config = dict(
    num_hidden_layers=9,
    hidden_size=128,
    num_attention_heads=4,
    num_key_value_heads=4,
    head_dim=32,
    intermediate_size=384,
    vocab_size=8192,
    hidden_act='squared_relu',
    norm='rmsnorm',
    norm_place='pre',
    norm_eps=1e-05,
    positions='rope',
    rope_theta=10000.0,
    rope_fraction=0.5,
    qk_norm=True,
    attn_scale=0.276,
    bias='all',
    tie_word_embeddings='early',
    parallel_block=False,
    extras=['some layers without attention', 'local attention windows', 'shifted keys', 'gated attention', 'attention sinks', 'value embeddings', 'hashed n-gram embeddings', 'an embedding shortcut', 'skips across layers', 'capped logits'],
    init='trunc',
    init_std_qkv=0.0425,
    init_std_o=0.0,
    init_std_up=0.0425,
    init_std_down=0.0,
    optimizer='muon_variant',
    learning_rate=0.00492,
    beta1=0.95,
    weight_decay=0.016,
    lr_head=0.0224,
    warmup_steps=0,
    schedule='cos',
    final_lr_fraction=0.0,
    batch_tokens=[8192, 16384, 32768],
    max_seq_len=512,
    doc_mask=True,
    train_tokens=127200000,
    max_steps=6965,
    dataset='wikipedia_en',
)
Each number is 500 + 50 x the weight over its row's rms, rounded and kept within 0 to 999. Layers, rows and columns count from 0. Numbers have three digits each. The size before them is the row's rms in percent of the matrix's.

# up: layer 6 MLP up, 384x128, rms 0.115, rows 274-298, columns 0-127
# down: layer 6 MLP down (transposed), 384x128, rms 0.0369, rows 274-297, columns 0-127
up274 104:490562441386492542599497439488473493521558447384616516395448551509422368420488467463577526539474491490471460441520506533463536520552501424433520446471556515527437503463532436471541508480458475600510523474480576522481478541519523598563587561467479423459492475577514567529484486460543542535553528398500572472498469552478548510460491481532439432527536547584450481615489491456477487474533
down274 106:475562469569440560473472560484493456467505533421614544575516502579367495517525498481467540539513488523508564546421556498458552558567458464498506493423447481608593532521477426614553484499568498519502527496541469488552430548515525503402406579601545437473476464535573523438562529473488473466457556463453503401460467543450474497528425459562467588463477551504520504498505500590530514421558
up275 100:467547488532470605482484498462448525576321493513491519502459539417628522450607509537553451458520564498542435467492423445552506427493528480509524528499480409533478618539493498499532505490448511434482528425480437534468386477546508537588462500460501509577555531539500438581467500500527530574505525528582461555569445408529542496493500460572573514521471596496548576447545515532544503506555
down275 103:556615518570426481508480448472437483551389432434567515484500536472364500553495522411481424555535504518538486481472465515482442468591616540451585569422491462511479441541457557487590509481467454463494485508453425502525407473531606509505499452483519464423475528544551524520512420494530540552478495523560546515596447522525547475581474420548468580462544461556481476530506507454582459419460
up276 094:584459505376583445449539486464547495409528527490447538475514515483535484484529479569582618614481516503551551507461481522557459548424493445407434473476484503537445512525383489485608526428470442459505626507525564616466466511439566539530460481472520529521486510413432498501501467453496470484538540546420513406506433477551549491504457519439559529577503511436476554515520444552515490438581
down276 097:475578517575529535434497485474603480433493477558528569428417592532543541584468479541517494566495440604551515495465513584497462570470461494537458538499447420448555588491540376526507420498493534470541522569486473590433580427520562590450529501471508523494506501534465484465451505500531431472408486543504462447415396519490519494532436547596552518501520585541538436528519481495483467528614
up277 096:397516457504488528540593510451559488606568466555448477461498551403513430488524460459500527501562548441555545495477494500618488493591486490624451558549582518568467524571538389431553495478534449506468538495486445453448520455420472520540573551501554554484492518385591502515476485466537518477502454547551532456583511511422497530436527551470456573576538417550498485595495535482519442451465
down277 093:473526485458568520563478443393442533447439540437472483566446437510448528437507483490471490495460369371552417447491535559462469445463495541461508490519466651501503480510482480541487538430518555391511505540479518549477491495589476550525532463469468502495535436495428445499517471466514531442466492551468561529583574528381588400527454577453433576449504527412473458491530524431511488442467
up278 102:469514512419531507503419526489536513520550482460512464494448461476445465555552510465542519386520567526551579344486516471540495492436599467449397423455464557462416532572558552504474513494422519485466437412462511525475553535512467520534502569462603545585493550501476498469512595462619459589460466506559500501528537513417434526488494490385522600426487445542503544472464567500478452509467
down278 108:568528558528469521529530599494515509483586518476480560495500463416415477556445547432590549469568588497527553397454464548492531514485556507478360537456458475440553496545514451437443389468577531458498478529455544427475496499436505430456551596435495509497529579477474550500464476486407451505530536549464493466456559483447403458507536598413496539466436530500512455585454556521416552499527
up279 099:487467494470483453518450436592377393489440549447482524529528572531533485525474409471460419523435519537508450498429465589497526490506504438536514450490465429385523479513482593527585465471551562484495497554515495480466534464413445512436527417533471498547585471450439582551548461446487571529475481498434483421491458543479514512492543449624456456584577485438473458552397523542553417456499
down279 096:418485480510457519534472537477433591464558524555487569538514502514438552543435576524452478425529438497519486429487480498468589545462514515519738544493526511496513508526536542453474463508432479469499547480433516524652568493505523437488524443585502524571444406480525518590527494480483474471489470590540460497511492455556471551500546548449498484481478522575584483486436489625492452450433
up280 090:454548350473437539539417551505475594453585477388509483497506517516489510490438491526511481473485542450453604469442518625507540494496510519483471574549533546579488430540533569580490526446413487407536366426572429517512511464525543530578544448530494534440495457421471486508452500451521393534481475579531549540534527555509567521463523448462417484512469450478577543490472500543469530463450
down280 097:506520519559566362560450560550533535471442564524489450508516442519491541533611422537510406429444599491530486541495442531512380617569462400554478476508486487516570464527558452536573533465439483506533454563539484526444516495483479487424479428527494570451462560524484482544424479585529494476563516517520433446578546529502476453533530483494566499546492397502487410451523538586503545594509
up281 107:462554450506435438483464482565469543507544551568480549539490449457478513440509583533451435579442486586563486555495466465481467543490434474528497411536479473565540512535588573476484511492534493457572491500519475473421503552494452558479434533417430478573450505487498518585459484500460462456415460561491483555468380467552615551416568584529502410525526494454644413538483483530549414547474
down281 100:599577499442540556459493577503474529496486441550374540528439418455491530487524524472515551430487497525528550503460516515483563585543557504511554456428517459500452441574494557447471531461493537470596535449514509447443462503563469530459512599495479536548470539565487470558508485496577558499457491543602460569501403584612546573456462480490532464486511523511602414596386543548519423515440
up282 093:551533479515535586490632532492480486493478544507441560517493532406512508478456488526555515441579515491509522427607539481549475483653497528457511513458516479522393575466520448514504503434533572562600551495392638466481490548467519509567576504525500398484529485494547575443588472508535524482496505538534484486570496479484472456514492504517554505621496496485431532532430602503505442494621
down282 097:552544525675495617526563469554533545489495545423498499477481438517502457496456496555531441562492381484552560437480566471562512514530476510447487521461575543424518554518525518528548567624542477563568509463457492508530560484529524490457492453485442510529536479616571564529455424519501541441475596554525526471443601494472507612502488455471446467561496526491488461595529586525507518426540
up283 097:475519550450498526540484463594562478415457394503486559521517514476477526488460456470546489594373452469507526492526513539501478452454503466508488610414505522501570502387463469401495488527484539473469465469509382516487498488487471430513421618486573488535423563409552515453531516565482654477521511528436517413499515509565483405512494560546490515463560526459585501497507605550549486444538
down283 098:464522481436530555467527437417357515469540588463576622471490520506537543462463450567546534481434485547447409414557471452520418418502447477531638450455488450471435425507395491499548487452638483496568508560502523486461525524482481516500457524550422515476511552582520552521492473533522509581495547455564487575468537528568466500453453502481562449562500479520415553559533489536485531475529
up284 089:508568383489582509448489485538518453446571463494625476527519507429476468457449510564489491507469529563478451551457510561533405514473511507511502500413482605443434464387536469467471397483424461511466526495548440478468446500483445493553477613451621560573485533452504413450511603447471485402476523525506555563473426524613514572546490518514499437464413520472500544500499469523503558506536
down284 094:534603472552511621444484501454595473556453532557608409437496485431477527418439519510552492511474449535545404524489594532555376438437442455606477566529487554433391546504523459439493412499485431529537494515454461443495506513482483453528571482521503447519486526484504489485455526549464570447461551485457466521522485452502579476488487561439488552444520531397591473514484505517466503476618
up285 099:464417518432496500490499477463507561444405471384407466593571524491515510538557526476516456530545525550409522443541472482478497462463498481442451411483560591480482493529527488528569531513565492594514496389447513534539594565498555544580566434531496556411541530535570537529446460483497478506477581451553417478522367438520508463498609522462436527426505496487558448423482498471440441536494
down285 099:417526557554556450520475531500613544508527515417435464463509499508514585627563499472487496460545468499442511539393601556554510578446532472588533471478491573425466552501519478525546467513583518463482587395493581491571447490461536531497519532598493440477556533535522459502430506485527449491480478554526521440517527531492410484490561566450468520486506419458494337425508483434546563468533
up286 091:504533458490474521511543560503529437547577525490482485451523566496477559453547470504483573609438534502489418532498531495487515439426551463583508444531477557491433608564436428499524575455420452481521417440493545511517504591548614608463489505499542477584527413499538471439529577538509461595536452461483492567428408477503434526484496490511486553538587541632457431502435524503556470547541
down286 095:451509518526518590419469463467519537532492463562599495480531590529476439464615548447464530441448461401475470528511509575535496490510524452583493531420462473479479486491552564506450434452636466591483422562480505496536380540455511464446512508467448502472480443502449467448457456468475546424461552471473496560490396560442488534478540410435503481505480390429503540480440422542468470413425
up287 102:486496521486437510420533471488492477540430505521555510505525548466481523369472540521522447506459576572434559447517499520479547443481535514534464444480389516491561504533473444501541522530535539535527474599398473462462414424534522553563471466369484549545543450437448482481596457503516540573577407511461473518447471546532577455485556585545565549526618567504477544484485530482622433468426
down287 107:455488545432512458517540449546421408515496570522517524445478473544567593485598508430547516506460529505569564494412525426483457557541451508392469488525441506493456526465415533484391522426567451599480555504469524460548521494475497546550434470461496560419561572523520544390583535495535504472461456458491422498373587533539441483443450559507424518479465489534527517499475593436489560488447
up288 108:531472574459566528556420439489430525493529433507544607513548569508472540374534512519516393628467443432563477561566467526508522551490536489533453461539477456515593498483508513496489462446436495593448547486449512504442556491564514459588533592438504448418545495518456461448493518480487511465518558516447430462414488473511555575505561479455406515622434494467543447420422506457530500537476
down288 096:478533461524489485384428543506572444414465517494433490445573517520423503580517427468527551489435473511491533428389467529461453514496514475529538519575493399501486491406425492598522524447559534558536543513486441571498471474466433560565478489589519527580371495438544509494537518524496517466547524456577541516527487565548449454594481517631540518413512447456531575543487514522462521471601
up289 100:557554456462410477500433502480434474515499535493500520471500500566576519491501486559513528480482607522454509510400563526521528462493545516522531471527461517538556502429554562589520590407496512449467543367462510529527545465519538614498436535520560407555400454371513487475431492496428451549522562553487463489485450426519447519557545554511505463610512450483473380464553608532507542436488
down289 096:515447572520532403526516539594429518546581588433566480460483499624472484503517477518486516445474501498528491493544460492509488536476540469483594460487411497498483436441476424320497426580526416496496474474448564477514588542459380434488489469506536569537498445552519515604484536477552506490544515618502438481441590511548445452524486468537590468496492557519523477511527501578530566523460
up290 095:521439537467433508444477566517434419466442483562511489486536430427514482454524538547458535585495549512417474450515535555578508447507633513547517433433561515550553597549460500472493555564473466419472470540518552446493374449524489519512400395420573464491447530472565483571539498538547417526532558455543465552485572483424499542465482593460579527553476449534548502490494479509512518451601
down290 099:529500460495545460527565462566466501433558517544564469527577491483539516502471653469426526530511568532548520382491535383580495508590478618514545424472506498494541416526449555460498541503423522460512530518437500410531532580467534585483514495545570451499526489435458561456486511521466435452546486586475573490513625505446548521516548477508572511378552536566425487452523468504544513534509
up291 094:514502486519477472509437507469483454542558461557451523488515491515450514541476533459450484513493519595558429432447580419623527550474488491560519551523557599550480568486507520450359514506390445495476459450438480487534443453518532449479465526551496581482496393489507498493587547545545525551565544424426500574446562478443475378462573560510562530604519510457436459456479450506562435580521
down291 098:497605468493414503528555473481509355481526416566517482515470377501497573450503488434474419559563549442586557498500586422560503536537545476454523543464404487524507477503555582462449537473563565538451519504500486487534413462453586491525475499576403479639462439435460471487544494510556430496539478478531507475479451479419536488488506587494434450513438507522467448529500565464547537479585
up292 102:525600441437448496507473497462447507496421503511503464614489542433561478458472517484534524506534467495488515581392503503544443515542481471578573505399506544496463533591577543557504554467494415466524487441513474563544559555607524486412543475661480545585494498546511407521406466521471485461538433514481518499554473498485470477382496489515500608558472498453525457509435509568481387540512
down292 102:474437488460513515515513559479557506515566391563585432628505561499539586485446501451490488536444454459438524541552494473418542430513488539535519475462477547447617475495483472509464550437497470600514593577509507541494414477448511514480446488526431491402555549610371499440501527466533449468441479538555527525439471461410464506526530482540428552440460506482511425495575482591545481572469
up293 102:516604464427499502563499412593526477552493483562500537452514512460499579496483415518467451517520570545458520547486534478564467449468501489527614587547515468578523606489576538553486556452478548538507518507440527498480473391521513537370499466438471438468446474552521415532528400510552491595577480495434452500518497444598500531536460497437521528583441458485442459545408508528534438507603
down293 107:526510573510497568574558418490493531605549448574407465567477459525482544538486490459522586504552555473464630526538464540548502427572473522420502506540529486410536480463482454441470462449514566499437487466470512450442560567610486468400470591518441484518548486494560509479486549539417557495528547513371535479437504536540579569550486414451485408568519415513479511533537553511447504527518
up294 096:619445528486502491525435543563509556485469540460514480516502511504474544456570498518539483573476412540421540512407518505507524564470488455456451548543560502515438450436499498423586533427505569510438489431479512473521479454468399462540535529518539493510592588523512608502622518584483510547485602454513401465561443429477579475491558566508528474540498443603439448548463442545484461391535
down294 094:485399556605548438431481515527458601508523556445475440547512546501507463543513454476487505527468350499433440488457479513498496520453563498574486484516466471455520572389422489539469494492647450499526498519448556547477441545509476468470611489479557497516503517478502454545422553595551409448480563465404583585511403490580427506463430532517507569501488549498523560507508506549515445484522
up295 100:520539480454480508496510402517519462508520557464427443598464456422544559490438508569436478522476536459513403530538455450468586521421453550510458462439496576530511517502489521422436486504500499552470372489449498484423436450489547526628476462484439523445507418486518462448558464568440535505539553530429493400507421507534583373541531557463522540543475508469393483491460418502407514476559
down295 103:538520417477432490483574455560523492450464497489503485555529621523488577477519508485487456526438456440515468471472507472514523578387447488418503429468500445533498430599506527586448480493528526501599436516439417476508438570473489494557438565580452446543586486546513503369533494488511430527440503566499483457581465462441420410516561550541495519482505537447545492543542584452508426625515
up296 104:511575465540505423551465491539442512504468534539480531429608529408498373535508558520512459526538418510571587471524513550458518483500501485600467525443583476435405461529528541480534582544416463523515525409571579444488463435548557507477472451506516450553486507472508477556381459493500507460549636498532478453472466646498493415560478535472484461415459494474525450518456537486420485536476
down296 102:460540581583404508516462557558500563471476502596512542477467462501512466473415544472407472483480525533520527507505421424490554558409522468570515504506519452436509609483600509495480636491508472543472603504559519536505467517550490471481518411542521486419569512526548490520498615501489542515472492512441566499483447574462520476677479524588456572422487440474484525466502491457417510572482
up297 093:577482452518535517528479543470440522447535498556482511573531569504361548427516537536538447564589450604514433574518416518468474530500562512557430524505500505595408479479469521540571508520472521539585407519507491506496435502470494640576496565541507424512468505475439458443497511549440559516551543447470521527405536543521529467545485459564520394512456498423551478591517588403462491504490
down297 099:485547509506500487467506511547432490488503519562482494562567602503453477446466589429495494597538418459504474526513593511483481585545614566445561541464493453482503481458529440523507533428408526537496454537517556460543401597528438452445460472607435617468476434480348522469457567569438577460525435457564502475520495481479482408503476516481505472504481495473508487484474602526411521537542
up298 101:602539536488479391508396484538520546578518476422531546366552593437480509483403484533503522584457479495502491531397476474568572557521494500528604456477490543527418592514474508505528517567471461435541456500468544530476465548525425478440448527517449393529581511519566490464508434496540564487536469594472511488517501437542490434470485551476477487547447540398604474554523510461522465486403